Each number is 500 + 25 x the weight over its row's rms, rounded and kept within 0 to 999. Layers, rows and columns count from 0. Numbers have three digits each. The size before them is the row's rms in percent of the matrix's.

# o: layer 6 attention output (transposed), 320x320, rms 0.0568, rows 220-255, columns 160-239
# v: layer 6 attention value, 320x320, rms 0.0637, rows 221-255, columns 160-239
# q: layer 6 attention query, 320x320, rms 0.0649, rows 224-269, columns 160-239
# k: layer 6 attention key, 320x320, rms 0.0638, rows 224-269, columns 160-239
o220 112:477493478493522493512541486511505547453493479469515501489546525479491558532456504479519449489516499489501491508524531489534494504490480457489547511536458524497493484463512532494467527518515509461488526536570461475477470523496502488453517509
v221 119:480452506506517513527567510491461477464514489488499477514472510555513489497503511522440515493506520474499489456521500533490521478548505528503477507503455546495474491497493493540464481482492514482514527510500490491532511496534480487490516521
o221 120:517532476473516540527500496530528513481489431519478513497465524500490468502485497464479518506453495469517470529528519498538518523508530492448510520496452463496476464548514462511490540520510550533484485504501535522506503469443504468515480499
v222 111:504512436525468514506489511472533548526487487517502496502523512445495498502518470511511477489483503519501516500509520507555471493497502483519515487479496535461560472451522469444515484498470479495457493496532476478458513504521549462533472467
o222 112:455494494463502500475514515511528467493499526519483471542503501501474478474507491517486537467493496500521509533501439466455509499498496576510507510487498521472479525480490508507489464474494480459544521556516493510512502491536508505526522503
v223 113:491470468473486478507514532503524499511534500488499506464463530482495499513488495513490510465491472487503495550467517482527498500508527505533501483479539532480522441450537434485503497492493467466468511531513478469520477487525508469484488442
o223 115:492484482498494554494439493499487476529526476519493474557452487486456517498525467570492547486496484542476477486507450505474504502500538574464524515468460492489516548505518455470498484510503498473525479532505484551491505475464525480534484476
q224 092:545466532487535520536496485473507499498483495495454516495524501550542474467437470525466506510525505543500507512502485511549526524508540507504509552485527538482478520486480497502508490480480490485530469464449467466504473522477489506522483484
k224 079:500476486473512527522536538541464529488520530460505492552503484468483484503491453475484515555471495496469488481500483468467478479505475469495508470466485506516502528493496442543457522459464483468496524517525488509514492476506476511493472497
q225 088:486457510494487480451503480516498547477523490462494495453520503500492474481483518496490549513489494491531491467547487550477554471499500486495495473487513507530487521507530513499508471494454498504511467519514509520508429481465498518515484490
k225 095:537498490469548556550519477462508504472540526481478505460522512510536472493496530497519485499480511508483490473491477467514529544503466499467511532455524537477460528540472496486481477510463445552454472509493497477525469464463537463493485496
q226 099:464499481522474485523488492524524518509482518487561476504473484481471504536501489498534481490483489484514477511510514447485478479515481498466464484516484503481476513478555466526509515520504531493509503522559541446489524500494485439495500499
k226 093:480488489498530514457502498572499497528450450509555495492479475497457481535547495530494509474529463524495498501454531507509467518491474502504527493547514511516522454484489498502500457484531550508542528515523501535477545534514488538474551493
q227 090:514530517513481489550515496463484483520495530491486513517498481485474500514468548503504481526529481486495507500499541498519488506538510530507523494502481502504519519534476495551472553527521511519490467474504504512527507507547480461521545496
k227 093:508452486513516514504495435540495501495521481499496487531495548516477516516523490463497489498474491501476477519506476519517473459505511471534479452505469503527508522508527458468464506516510498470543533542524544457495502484466501472485480506
q228 092:526478494527481495534507525468499518488523490540484525504512487510512507453496536447501482528530457496489479497502517458540511526502469473500493502535509490508512514541507506505479513513454459521503475488502438520506527527509472512477502531
k228 085:483506467520473512556528522481495492472518518470460482519482493523545519488499504470497492505465524492489508491497495514490526459494527513467476505456443538485489513500498472473505534518484449473504486522508542479490501461503500503518475530
q229 109:534477541464513518483481495514493502510514500489390517490504500540495469485508495513489559519522525531485486449516485509511530511489506513489520517468522480517491487507500550481475485482491479491483500467472500534499461512491535528509510464
k229 098:514511498471490510507493480464530542514542536492438472520492487477515484474451536462491553512504513519485470464509452515467545536523485500517511539496493495476475521479499511504489547473500464508459462490496463532463467469486499492552464522
q230 088:474539506484502480515480489464530521525506508487490528504491488492484497476484499498530486518519471503508516480547519457513479497512503531500484525548513496541494537526473482492472517508522500478496498504484470459488555490517510465518508499
k230 085:524493501504520482531489519490468528515542516493528519522494491513512508491489521464481490509482524513492497526500439536500472514504494510493479496492481532488524532544485461497518466480504463488497511487514480474493514421534497490568518513
q231 104:564471530493495511454492492482491490466540513501475506486519495480528490488485512502467508554492500529461473471514473502534539507513480478519506503467536466483488499516495520470484515510480443503492466489453456521503463513462510521508492494
k231 108:527506483513508543542510512464513535510566529500479432548485442494535502471494533458501523534511537533499496452504467502508549511493500547472490508497504467463496492520498528514531532479482482494481464486479514495472500492513497499522515495
q232 119:427496520496518451514518508501495533500474478503522517515496521496478497563485492509512461455474514440520533551476521498466478474515523515482484483523488483519477535498500466526526508480529530489492492477513545497435504474511485436471480499
k232 109:486531503482549493479479492541482498511438507500531573464489513500480519504537473513517475471438443497477532541497507510503453492478538516502488437513489527516501518483497470511497467496496493464500529521503522461498525472492496508496471477
q233 085:505532499475487503482512488485504491463513501500491512475503491472448503476458488513510510502504494478504472475497517497505502502520502525485512531497491515521468550508505478488477465490508467512512486539494450500531509500476503491502464500
k233 070:535497486496503564481521505522523497446543515506491432524510493509471456501508561470509500513485527511478470489506480506477524510473466499458468485517472533501477505499511510483549500517485443536528457535511461480449510443469508507527524492
q234 111:528480477502475521478452493506491498488512506530488512499522462507506513470483506500509512528522470519488450461485505490502520539504493493517516542462533531484493459499502516480497536513502471503513500532487452541562470533515507529511523499
k234 097:502483502529501481526488512458537493517526522510465472501481488523499487477482481500468519499538511499515519474506503505508504528516471498487469542493515481463501487507496515523505533501482493522469482498506506555487480508488487524527500490
q235 099:482517485511501450505528463490471479480462494527525540528494551513536495509505495509500441501502528461496527523489529506487480471498499479478466488533459432526482500502498481510488516493491507511518533438504534475411515525494477453484504538
k235 105:460520500491506508474451523531484515509450510499533563468497516521505506533546478508481503479468450484492546559463508504536467484483525494510490457498512482549506483444532473498513490477488520481546520484491520518500505514464480517476489484
q236 118:479496521507518465533493492488492483462473507496552510519506541499506498528499492508507468479503526440482525549462500489491538489521464472469507503528476496497500506511525532530483478490490462498509526461490509482442471532472470444480504529
k236 118:437520486474484469493475469523475513514458520512516521479509527481469516507534506460489479491438454450512533528473516496544444499481527491477479440482542482536542506474506475516515491511472484458531529512517494498473518485483507549475523514
q237 102:471466506485507474489504480532490578506481532491468481502477485485469500520499527471552502480475509498554526519496472478446486515532540493508479480503465478509509474527536505480482484487513540497486518484505526482486475516489514512509471473
k237 086:505519512471513534489435510532451510503444501464533483450489496515533533471506522437487481496483501489511495527494474486501477535544488507477504509525485519521455533508523489461476508472511467502487491466530483491519445498524493510510478514
q238 098:525519473513470507486471519513505498522526486513480496482491486514485499472501535488505493516515501519452474439483503473487516549500489484514507488497481524463503463538541502546499528531475452482491496519547458525529472510473531550555539504
k238 094:488484500505487477518501481498508523489486483540508516505489525476528533500493478524461538483499543509510472510486474480477464468479508449534517542487524480465498456528523480523493512497477509533501505475499490523479441521485484507503462514
q239 117:458530502510488474518507494485480506491483517526541541527503525493520500518508502484466463468497517481522515546484533472482503448453538485501453473529503482503517495504511527505489477475522536502509539461493536471477525511503487506478522533
k239 115:453539495516541485486494487523478469527489534488526557508501528501484481507511487497504482486471475472506551553472518482515487488492518500485481470542505503500524540494500502515508460495516504493521509476499492468499538478479509527499474521
q240 098:512456513500518464495477533496504531513515526509511506488502522475524514520488502510520462491495521479491514529510499512465478458496519491505504525518512521453509460508496460560484520524499544458520528512505486486476502492509480453530464505
k240 109:503492462487452470519495452493502486507459492519506510485449536502508467519497489506473481491492509476472527524500521512496430458470498452500487475529479501483539441479497477559501512515474494492545518510513483483479486475461452507468479509
q241 100:459514457493452527486504458528502507485511596537494492513502496489467506516491534464495499482502476456529491481502520489516488487524564502527467416502521472539486509483487513492484487498517517466489525487477498458421507505528501501478498502
k241 097:489472544472543500444456509503479539470503540484511506513537470504508504533509513494548532475496523512501495496528466501479468479511461503493474513508492515561464557512520522466517489505496520506522494511507495489526543462486518501554447477
q242 095:481514531474506515491516521535490518500527491436504488473487472494473480493546532479500503506534504497499496534487450488435547561488475525522504491527503498532479469525496554504512500506488435481459522512470527496561456492478516491518537468
k242 095:495475551494498466496499512492520490483486506489516512513524512498536481504495494479495513486494535511531478541494474466466501540488539441490505554509511495463484486475514514500485507516537496477456522486502516504466496530496508491464528486
q243 102:508506507522491512486531493521501432502508447483491483518511523533494510490505506469489563518499494478484528477505506500470493496508461557448484477469485487514517533466506503468555508507520491505492485513513535508486479475544502465494535485
k243 101:441488497492498467482523517555503474477514477457520500506483538520497519553511486508493527482496514476563508508480481502473578503458498517520482436473498530486522458498512510512508511476525510504496546466527513488525477506473513534475509451
q244 096:502486505482516508489446547515512546491512541506527464517497425492537497479514500466527505476475523534516513483513491513490483493495501481522491522516509497476515502502478472542502503473486534491523490496524509496518529461509545526559503526
k244 100:492483473470500481494519521483503491527499523566474489452474490494510488494504508535460541475526470540511497542535476452492497467513483489516492514518545506456486508480492524501470451486471504500479502499472495494507529476472506558552460523
q245 094:485469504530517519480506490433476515510491500502499501510511504523552444483487484506500483528503512527463473538518519537471532467490511488483497482539477499488455533515523495513502538534499533511478502462518543547482484475509539487519492494
k245 107:494515491488536483490509495472532502518483528460502473519494538529499478493464448523512506501485545500479491499503480478485477532494515502498540509512510519457465483465534520489482520509477506523477501527475497476492468514479505486518498519
q246 097:509472488519498476480491502501493536523518527563483527502493519508522497495491528516511503482466450485560500478517508485506451504546487474510462518562516479532478522506507469488483498527515527504513534479537521471437509491522501476471508493
k246 105:526521503507522551457496539547488496499497509498497489490502418498492523482500515488579488522466488529508470489539493530508499467525485528515504529499456522540462520488489487476513507465481476482498490546505495496509529505504499482544485499
q247 101:484509515537540501507520500504529464516491481524512541468510555512537495509486496502461522501481449492510508502517521531553444485464472503516459495528549510537490497455466482465482453495499537550505477459491481532508509501527471480473493496
k247 109:542516490519532553443492520507494480491516473484479502502520469469461508489495524486550500524507469541502491458533507508509487546547494509498522496462497518529505511490489505484497516478511514484488455519522494493502528489506549514519513506
q248 100:487480541504508471519502488472546497525536457515509540468491518503557483492544498510521454439505522491475476509494504509511521564452460468504484559491527548492503519505513475509465542509490507490500471509539528509503502550494460492501490517
k248 102:507511442521445454509473482501511536482471483529495508498497508507481545480519497474475480511507491466529538498439533491515453494523553493499484526501553460472527444536500430523485542497527482481513451501484506475490450509490475519466540539
q249 090:478487506505541506518523501484519493497483484541511527482489529487525483502513537499469536496506513493468496501519496494530521519467467484488440524519524517492489548495514568474489505510527524485505504514473513475477475502550454477478473546
k249 091:542489528518522536462541503493504537510512463472472484506498485460479533509491540514561461493476499450525499442469481510511501488509467487469512558496510518520489489511475500493486565503504511505503499524491514484518519516473510480506508524
q250 101:479528513509501497452468486494481476528509508526480509557512487541491464457471506462491499508477490467491491490503490492486485471521527511466523484507483488488475526472492506494539452532484471531511464499474469525498493472502508468519560489
k250 098:467503490446530502472464541534502512519522510483497477503499511491501496524469504531481495517486495520508487494543507492492510524507497555504547473482535509565443517501513516473494444525465483510505499504484478531543503485532563524496504488
q251 097:510482488482477473526493462485496558520496523503497501491467497490485500520513511519469526496514487519516500550475535467496454502522561500486498489491491491489524510508502521457420490477499476507520512478462505500475495525463536508509487499
k251 101:520538473510463530521482507498458544508510515501519507543516506513502500448470490495486476518518504509476483491483525468493538487492529483535490505546509493503522492481490485468525497476489522498521452473490469497503483506512519529514483533
q252 094:480498516489507515435478511543494528458510557456500470539519452507491498496524503455536519527523492532549523471486467469493522530515541512510503519503495517507457483546498543512464522492506482488495536503478495469519493500491521534460540516
k252 108:496500513476528532537480500491502495509568523511508508484470499503557481473476537501514499486499489524495519489544485507499477507490489491471458507526479533494477575491484517449506500540476488495487522519526476522535553525522513475518472506
q253 096:470498471498484509494557525429520503514528535505501479551496491496503500473494503493513523495504480455486488472531502472537496460506545516481459499483474490496514585529482484489525527524515489477483484529502507484470508473521547469496505499
k253 094:482504506501525544479518491482507520506505457434492453534481504551525508488500482499552474494542547513518479511481473476521567496493541546516474475512487518513502523512563534490496503473498510521457509511506505505537501479503532514570478496
q254 107:531499527494516457521503540455485557504497512532519514478491508499587484486488488480465497500476511511474526502536500535524480497504471455543508498534507477520518545495497510456477465468493485511527454468514461520483539488512468503522462543
k254 107:555548477472472552461509524495479503494504511479497458447505458482494493438489510503529452509486516528508488503508505491531477513508521542528519526510504485481496513497467498530497485474471490508480466552509474463531535490509514544538482541
q255 100:487539514481525518505532484478521485484510489455509517571525482523528513490498488491443542500489492454444513451479509478512531473512443510489481446477520502527518533497484549473545471480546448477500436520482475471465532467517471452489530528
k255 101:487483534462533523495504543537482530466523517444533485489499467504505520463517520521494523499477506495520518475494468528518522522472476583504485493503541498520493537516480508524503485549507490492490510508497515532532543489492518506497483487
v224 092:508505478488507458494550507512529507478494463546503526562491492518467504513492488531507511503475504489470481516500481503442496463499534509515504523493489568485467459442534460515515516478544544498514489504499531510533522479513515437518494450
o224 095:495531511484507480471473483530508505485493503461540450483487494485534530485497512500486516540501492515530465469506524507538507498537482491502520521477496495514492477485486507470498541518514518529512504498498504522505456491476532501519489512
v225 090:475518506486497486466500517522457459481478521482482487528483476494495543487541502480486508508514491493537517507531495440469544475483528538492502515491531430543505521506493515458508507469499505475524475485462539489539550492540481522443503507
o225 088:536529504511532506548520495421528487512481501527506551513532552463498471548464491552492469510495525531487533551548510505487484493523453508486484498507526507465497530469465480472511509551521495487434512466470420526492522514530477524496469532
v226 095:466485521513486510489499516490454470473487516466488481506513481534484504467502500469459486470529492499533501500452474488500491440471480511517530492528514448502464543536483573517515471495503455491507481486502545487477475476509489536459541532
o226 093:510518503499480486526494531478532518475438529474495539488529552485496493510499438540486471538511525508448491519473518488503508513506483489557466446534481478497526488500512480544537540499509518476478511493532503460477478495512500523484470495
v227 095:490487501499512448540486487449524487502507513516515497521486497508487475492521445511452504477527505471498477512522510539514495441537502518523525515455484516460502494480511488501463491485491555467556540494537503503509486492428520489467456503
o227 101:462548504479511468433506555516507530473434534470535477521511488537530533505517487492479489551489498483483458476483489485513484515527498512479527473543491503506478470550496513518535488511505500503465500511505516505476477542463511475482496495
v228 098:497489523506514488488501533490485494503523521520509449521488504528485482479513502487460479478497518506483489510466492558436557433526524506482531513494466473493490562533509549471465488485515480483514470473473539474549519487499462470484478502
o228 096:510492493495505533519514506485503499495470513523514504499532544490524496561493457513469496550485495490444480502494514497533499521546503533505494488509486484471504498508492458500496541554481521494501504530512526495477484515484535480521464485
v229 101:517504518512443524460494495492518521469474516473482501494512499509474541473482507497501484506492447511510489471501453478500522491519468462508545492476507508500481502546495524511570465474479505526413486515529536508530479471471477514504526543
o229 103:507490526502481490541515521478530511448456524476498517492530536495507502488528450533485462547524506495476477505503531514506508490510463483549538430489473480532487490495491463513541505473515545495486562512496495478471472495491484513480488466
v230 098:520516497489496535477511560541501534505498488512512482468450508496495553506492522478534487530516480518562514514496485466494483511516510487542473484464523480514496502521490466450470484506507494524444494548524499521492460523499510506532486527
o230 101:458504485493502507469502529495537471515506474529513469536497466497487512469487476504500511497529505518522493497535466502498473514486483476494526498480441525522469510524486482532506519474507548546499536517475468511466458480477535539513517469
v231 098:476498515485545501530451487498508524491492511478514547510540501489500516517521512518535505518508521487503498504487477461454465510513467511517504506513526530521515443484524469513546520536543474473492485523486514523480476517510505495473456527
o231 100:548527551523514504508461462510479486511551473448539476455489492473517534485510520458522487485513511520523499522467475534515488543465509535488504496478490471495536537514558547484517507509503478461498468517497488511506490480522508513466502500
v232 087:504507468523510502505526461480493465493507497503485481502507540524474448500511468533429479482475528528458501512544528492470544483483535449534511528498528471449487554454520550460493535501482520514524498502535481471516532519495493512499463486
o232 084:502499514487494521523538480478512524478488470477515463485515512542522521463491517472454479544498539535463508501534491521504514515511486523483463515509503484504499513547465467505500542499453477495496475480467496488491535500521525458521461535
v233 098:484503528468479494527503523490536515519503506493501453526485525503448487500518448491518505520502536496468513537464509502440498470506482484528498506515471507484506496419559498493459510495497517468527522527469549499506523494452514496501432459
o233 093:540550509498473465527480504481477499514518483482552447530499488475521510498477512477499504560491509494468464496470492499529511498523489512478523476482496524517485496504488530498497495510534477526481483499501482510528472527496519482526503481
v234 097:484507506515485451468515526484451544479517476476499511471533505489533489502495484489483469528518513514508542476526482552539457511498524506492513502515535508474498474529505480521547464504510519491500493493550502484516465480497497486570523457
o234 097:499510537507506531480487513469506472460476527453496541515514521502518505438491470532478482517520531518461501492518497479512502484487474481526489465530484466500510496501495466543541479466494513512477462477519498453445479508536460507467534513
v235 105:503542521496453520533489481510511474496540509531500530462524506450497532506552517513540472496501496493519456483492517473552514550534503472527470477515571489488516486521499462522511527473515539475498521574520488492441493529512510482488504516
o235 102:517489494484501553484481506474467533484526483478501513498468482537501493469483493476525494488527530500508490512484486545515462500505514499462519470535511462527486541510510514500488456485496521472417471513508492441468523523494489531485516519
v236 096:495510545525469453497478490507516490486488497465529512513474493505518515457514490526502538490528498518518490485476511467452545554490499492522510496500500453477498500494487569495486474491522455480478476448489488470517492480499506470486490516
o236 090:532523493546477507549485494475524494496456502501459528476525535497468475508472498521517484501493492507464454542505504494520491494495479478460519448506528493481509472493510521486526497516515510510511511461522466437487516493505469512467497521
v237 098:514487507483469510549492499461554512510534517539483537495505473444492471527518505518489516502473476463505480474505514472611498490516506456470488464509541569403521475461474475535523511540505528522512501506505482499457473528497537495516498483
o237 101:439492499481467504445502511542475502531516524494502462514491467536502523475531540474491518469513482485566492472489484510489460497469550521501483509521471535506455508533515504468486480488496505452521456554528516512520515488489492487494530495
v238 095:478521487533473464477492509477496529532483518530506511465510467495451517504479478500538528477497456508499491470477512498538502492494500458528506496501501518470531509496511480506511489487501480483466517508489523514510488518485535477429461491
o238 096:534533539488468486485482539494501541487511531492536471523460479499514492497514494492522516485514492557556453495493491537504487505507460527495510475511479558513451547506522537464470461518519469492477519535476492507527463521457494529502504493
v239 101:514480531506502513523530504470487512509521480498515524503531458499527488505479499482477504516494454487508498454474470482539479526468483472485497477536500529534465543547529536533547483475501498518481505486514479518478455475522530487480530483
o239 094:459517520497436499514477545500497508501504515490482515510495512487498494467521488516523515493540482486526507514475479450479496489501525492542510503498467506516458481487521466469501511461486512516508536554569510513522454462507486473505493480
v240 098:518537498528499522522502451488538480484505507512484521455467532510471475499508457499514506522525502495465496491533528498537491499492519488525516508480498519471521495459529445487481536482545505483500522526505510545524475487497495502452468501
o240 097:507527510497467498522516474491483483477491467479532485497489446514484537453511525482505496485494493504506502476487478512523512495474505497486525511478511517472526511545492548465532480487485500524520481501485490516542505495526503498513529508
v241 092:547509468488481506531508536498501521519513514513484501458498472418500507515502534484518519471500490480501536489508495507575485493521529482522500496486499528487505526528497461468525491502468521519517560496515471471494504562481556518487510488
o241 092:460478505473503503453530547561496516497561499568511488513478492536484494507513508489524532473504477486552496507486478482486506470467534536505502528490460520527464497517479499476480485501470485488500511576504519559502489463485522499488527489
v242 095:513513502471509487516545528480448524493514482520486498516484471447473470535465503498495459493512508506503497513505491503537483482467517502464488516504462477476505573540498487501507510488482484524536507461502513521486483522465503486517484480
o242 092:468493455465487499469520547524491497502480522527469488520510513458476483474512466536450516491451485495511474473481460468474490506507526498492472496533470540476520466489506507521502518520523469525505510533496540510502468515473482521503484525
v243 096:519512454528526526494542509485472513512472493540506507496461514549557441478484496475494505481499491481462508484466469482431522466481476461463512490522523491487465531503510502443470511452527494564490483453503520480542529488547495517540546517
o243 098:497473474503499525511531486506521491516514471553511478483515518521502503507506503497479518488503450477458500507517530497481546456536488547494514512470521496487481462508458440467471523486470516511570553541482523491536508504490489488522518479
v244 095:472491455538525509469519505483503468509515482499508496502466472496484480500538538515484490493455517511475500499481486539505528494493478466532502507486542489452519526514461536506471547494516461494487471499513479477501535531470483505512518534
o244 097:487455542514490528495520499485516527518517501526503462513513518520519474474462488461471489489486527537493452518530476537528506504481471505505453484479510526508470505522518497475465480520462503459512476497516504454497499461517522519554515486
v245 101:518485502495485471524498538464493515497472506512508511515509511463495495480504505512506511534481550498490484547519508485425512521509500456504480489521510520484474518505496523522498483490479530480513510518482537507479492533417521513477485497
o245 101:519514478494463481506488516510483525498519489487502503518471533482523504507469490466498490557496510492494445513486523497498521490541521521480483493479464518524481464500531523518501493548504485508467489487534484536450466505478503514493485529
v246 089:488480512507484467464538538489496514516472505460479480478459464497492508498485550451520481507537467500539511477500502471529458479475531484454467487499538471524472509548488527524513494487509500501505495426467551478506494518496502526458545466
o246 081:478522509468504492498524533487524484512504561518498528529520527465486483499513466596451494481472475547548457492505510503483493510446510466512496499516469541483497490480501488471512506519546513479506516548471498506506466480481450556479477485
v247 097:513516473526542484499452519489487493476487533506485530530550475525512503490490551480486475507537473492510538501450486536515448451547472533488527468511523504548484466507506469464553480525502513482517491499497535516476502501460492524493544523
o247 093:457500525537550442432492523483484471497529543464546518480495466506507515470509493473499509480506513486504501491481501478516497519467482505550496495499495488520507499533519500563507494464507500479493479502522561534488489447483530477472491456
v248 098:503499508507478457505491507497446515480537519450461439508505476555490448497512439493502481461459529491478476511509488506503541527461489509476548518517465474514477558499468487517493468508541485473514471498480519491531510465534500535475504498
o248 099:511513470519507488504507489487497539499504533489499495479507470495499467532508504503472479529522502452466517505456510475524545494505501459523493505505492449502508515531496489499490538482511488518530465480518575462532536513504505447466474512
v249 092:499512491473461432496509515453504557525469546502532513503495513508512495500482537527485487482512469473521546473509541444500478499531486510497520476456481526493502485493478498457515511501486456516523495465560458499468487489482505499492531494
o249 092:462506523522514489458482530513513472490468506481480495493511488540480515461510542531504501456475484528535500522524467520493505519424492502478522511472492547507464449558516579497536511510526483493491512475482517508496502482492466507458519498
v250 096:502463468488536430465499527507471512481490527530509484533493471512492550494510543489482474492500496520498500487478480491420472507511514509528506513488498511512520465501517476504499473475546531485475531456488469543510477532505561456446514491
o250 099:524484542512563452498469494523484497485488552493525472503497514490509511509523478496524498494442483543519478512442489479501492512469475503505496488529475536501475478521523492453523472497533479532493541490507501536515448492458504515490498463
v251 102:477508485501481476527522480462533512494469495468511511518465517515464499515442464532467525455461488512528507479527476508508518464500498451506535509492449506481515493496510548495535493490471463506449486447472485469477510469496535521513512517
o251 107:482522522509476505538530473460523502476518503503467497503522517508522507514543506530470492504549499494571438502528532524522484528512464549499514480486501509477457527552500512461489513535472520495535451492480509474508501542504477487485471501
v252 098:513515475499469465541544500475541524515520521477502535481513469492511482486507545512476528457480461522497477504497488507532468548502500444507534509524517537495499464539494486524520474503495500504502528483481462494477490476476512462533484502
o252 098:487464527506489518503524513545517525446527511503508488514503499508468501507548492522532510473506480491531492493474519496501509471508525526510538465501508511510455503533492477484503484497474524469557553519511526485474514488505494476475487491
v253 088:536519519544503491529508498495474493511498485480521516526493448495523506506482540470519519482503518495495524466497480511525491536434488511475465530496495455520523503536476493492491461517461483498494464467507476479502476477551475488529526527
o253 078:470460480522519517513490487522511462503492532494457556481515518494469468516516504526516495440456492470481520513482482459476529481514533499522482512530510465498510501460544498510501504492482480476526526515516499451511540502523467478519491496
v254 091:495506544445500511491460509551500506512485521516489504567545464510536526545431515499558476507532506516517469526491511432486491516457524542480474498527506492531515524505480499547493477516499479480500495481484450526471468546489497491479474488
o254 091:492446503479482523513430495520512510540496507501434508505483487444502503535491485499518502446465516502509501525455447460513475506514552530487488522538509518494547481455537541515492493531511497474496527526529477525498470511481494529513459479
v255 092:523515488517510532473458512481448468469465496490503464522512471511506526495503499452491494519509495492541520484504506490489502482482493530485505504488530457506499541533450510502485462516489456547509498509476469543533487471480479536477513520
o255 093:491469487519525506511510490489552461519446528551456531498534530490444461540509474545491497482462499471481512506510477465472486510484495497544493489544481516490549500465535488517527485487488475463513521486493529467489507509544481540512498484
q256 078:472564458521486498505457499512518478473493502496507548477532524514508538531521523507512509510483499459468493498510531489479486477499473481468535557522491510486514500475467474501478478509511464528559459452496515523464515450483496482497509502
k256 084:497509482482489462540502509498500484491512478493525465451519534511504499494488482501502522450504523509489481524505477503473499526488472524468454468477470535472484489521508529487481546501521483457489451484520497551486506489518528482506485486
q257 079:530493519508502523522535515484509486492482483514537498487535467492514467502499450500480486540497525506495503488449510453512526521432464542503459468489527513468504467509519516523463500516526499527507489486482501506539484436530515520492459503
k257 097:508518478508503494546470538521449501518463522506489471479503461498494506491503539462499487477524464472480493477494517479514471522530528496491497529491479466467506485494497463526477448515492485506473520463480461506499471531495494549493550512
q258 081:500498509506530538470504470503447510476498475507470511493488512476494474489429499513500468469512522535548480550492525523531532514525521478520521488511502451492526538469486522511527491502464490530490491507491494498509465507502481534477487503
k258 089:527488505491482479470497492511523476551520476495510502456493483517540521468540491473515515511547458562478450474542490516478514470511514538476512495477514500488495515550488536518507545463505493453465467531455521487489494493498475481500475493
q259 088:511528426517524528501481480497469497486513483485486535492487505526485497530516460534499528522501505472489497496537554516552504496495486480498477476499508487494540500451525479501514482548477495499490487487476483523476487475489517496505491473
k259 098:527487493480513486517484526549459471487501513527497485460527476511489502507490539434474436449532472489520493498454496509517529527523506487498491507520486439533516516488500497557477476537476510494489534458460452474516488543553491491507542501
q260 092:477464537508498488529519524533484490484547496491497466477525492513533491475526550492500516479557472506498529456478469499501502477495484527468452515512498484498495492528516501489518533490510530489522477478497504495498505560465534498518484507
k260 083:501522475495515512500525505493493505516490516464502498486445525473477501495489536508510463499504469459516490557496472478503480461495489464511498518509484487475481452514454516494488531481483485481495519481579429472507496465484492512517481525
q261 101:492473541460468482507511499498494514503507510482495475540527483512484510458469527500523522533513517528468464532485507493494518499507481503480482541426485496528476479536496516508547524508530517563489470488490540456481462486515475517488503493
k261 099:496445498518483507483515519542557487545483463486498493482508469471484470478517495534470532522513502589483467488516442514483517502510528486531521516475488459507532512503500526469488526479499503471507497584480445500522520479510523528515481482
q262 112:512516543481477509525538501501477519520451472504495476522500493495437514522499463486491487477512515506537504520480489468494527504490498484505520483463528508514511484490483547485514494498486489498493518457474496503494492490494489502439486506
k262 083:529476520507519504497495488494488524521511457515468472509493497556494529505524452537480521497469510546507499485490504500499516521480480495496474498440494530466497501474515500484469508496470501560522501509446575516498460531520496511493482440
q263 116:483523498512507469485533534532498479504518509501514491481476496492504492518504501471523451488504503494510533487483479517478501477478517524515513500571499474483536545518489512509506491498556501471511523531536479506495528487509496511497489510
k263 098:513526498470486484535485502477478475483494486524528500491499552535526538477501532512443499487471493456496514547491548482506479535447519478448485486568513490470503477516478496525501430495544456520508528453515496491512488501478454464444511499
q264 109:522488434559539526468503497490492494529494515490499530456506501481540494516539482523519486515495440506522513490482482525486487489517517483520482482512479524488507511462513473494471488493475489486478496545514440510486542515478521514539482514
k264 084:472568489498523488482510507510531526501501561500493492461449482465521507483507491512576490510518469528471511473564523491501472466496485533546491509513517532495468500527504502507519485488535515513486489509529496489495508499503482520480483528
q265 120:523495507483509490528481512515482522494509479517505503510546471508505526456489527499478548520524488504493485483472512482537524527519472512479488509437491522490444450481479467518498508528461468513510430481440474532538464537484504481478521482
k265 100:521444478520499540484517465516512528531488479489479483497504435470483474490528488493510523502513519558482472497504482506482514523520478512556495513414505496520490531503538502482531560506474499511490489506464496510522456499497552522506471463
q266 105:501493533467464515525492501477532498454479500494508491526509487534499487500536458516467536515543548497490441529525511506491487545528456505462517535481502509500501440522487513480485503526510494496478491482475504512537480506496478472487491464
k266 085:456461492540478491516486520506515499501496460460469474507519498528469477537520466459490492478525528480505503475443495532517532518494520494457475482485473489497506524491520510527488526504505485536495473495458531479484475526505501508510544444
q267 111:465503465501495482491523508511507478483492526493518513504489512504513479545471493514465465454500529470506528549514518509458485457491542491518482456515493484486508511513538511483506525483516536493514529497507526474476516465520515503476492507
k267 110:480549500486503469505449524491461496496483534518518511512518543534484527506497501498498520520517491442485518508501545472506502470483548491469493490546525451479544496508469509492469481519540500499503538472541493501472510539503441497456508534
q268 125:523508509496476501494468503511489514511504470492465508503534463506471493477499506511503545531499469497487416467519527516529516556510483504473509559471497497494473489469472497518482503501496456553494482507468466515535445522501510463471504506
k268 099:524420506516489549488535476482505545485475465499438519483518491513485461536519500506470506455518510557516498506481444494519518530508515489513477521444477537518503481528509512539538542479452504499493508485453525495535479510513563491558521479
q269 104:495514507451452513507505474493490480499480488543521489502487512540514503484511474457473495491489555453494492544489529473484479505477503508487473467525508488474501510525529543444480525478521533495521525493507520476530481481482502499466542540
k269 096:486500479518464502481481539493456486521508512549575535527500535510492527532493537507474449503497496487533501516470522476526466508504544461509447476495482480503542494518462489554512506519501527476542527516523467510433547517497503478480513514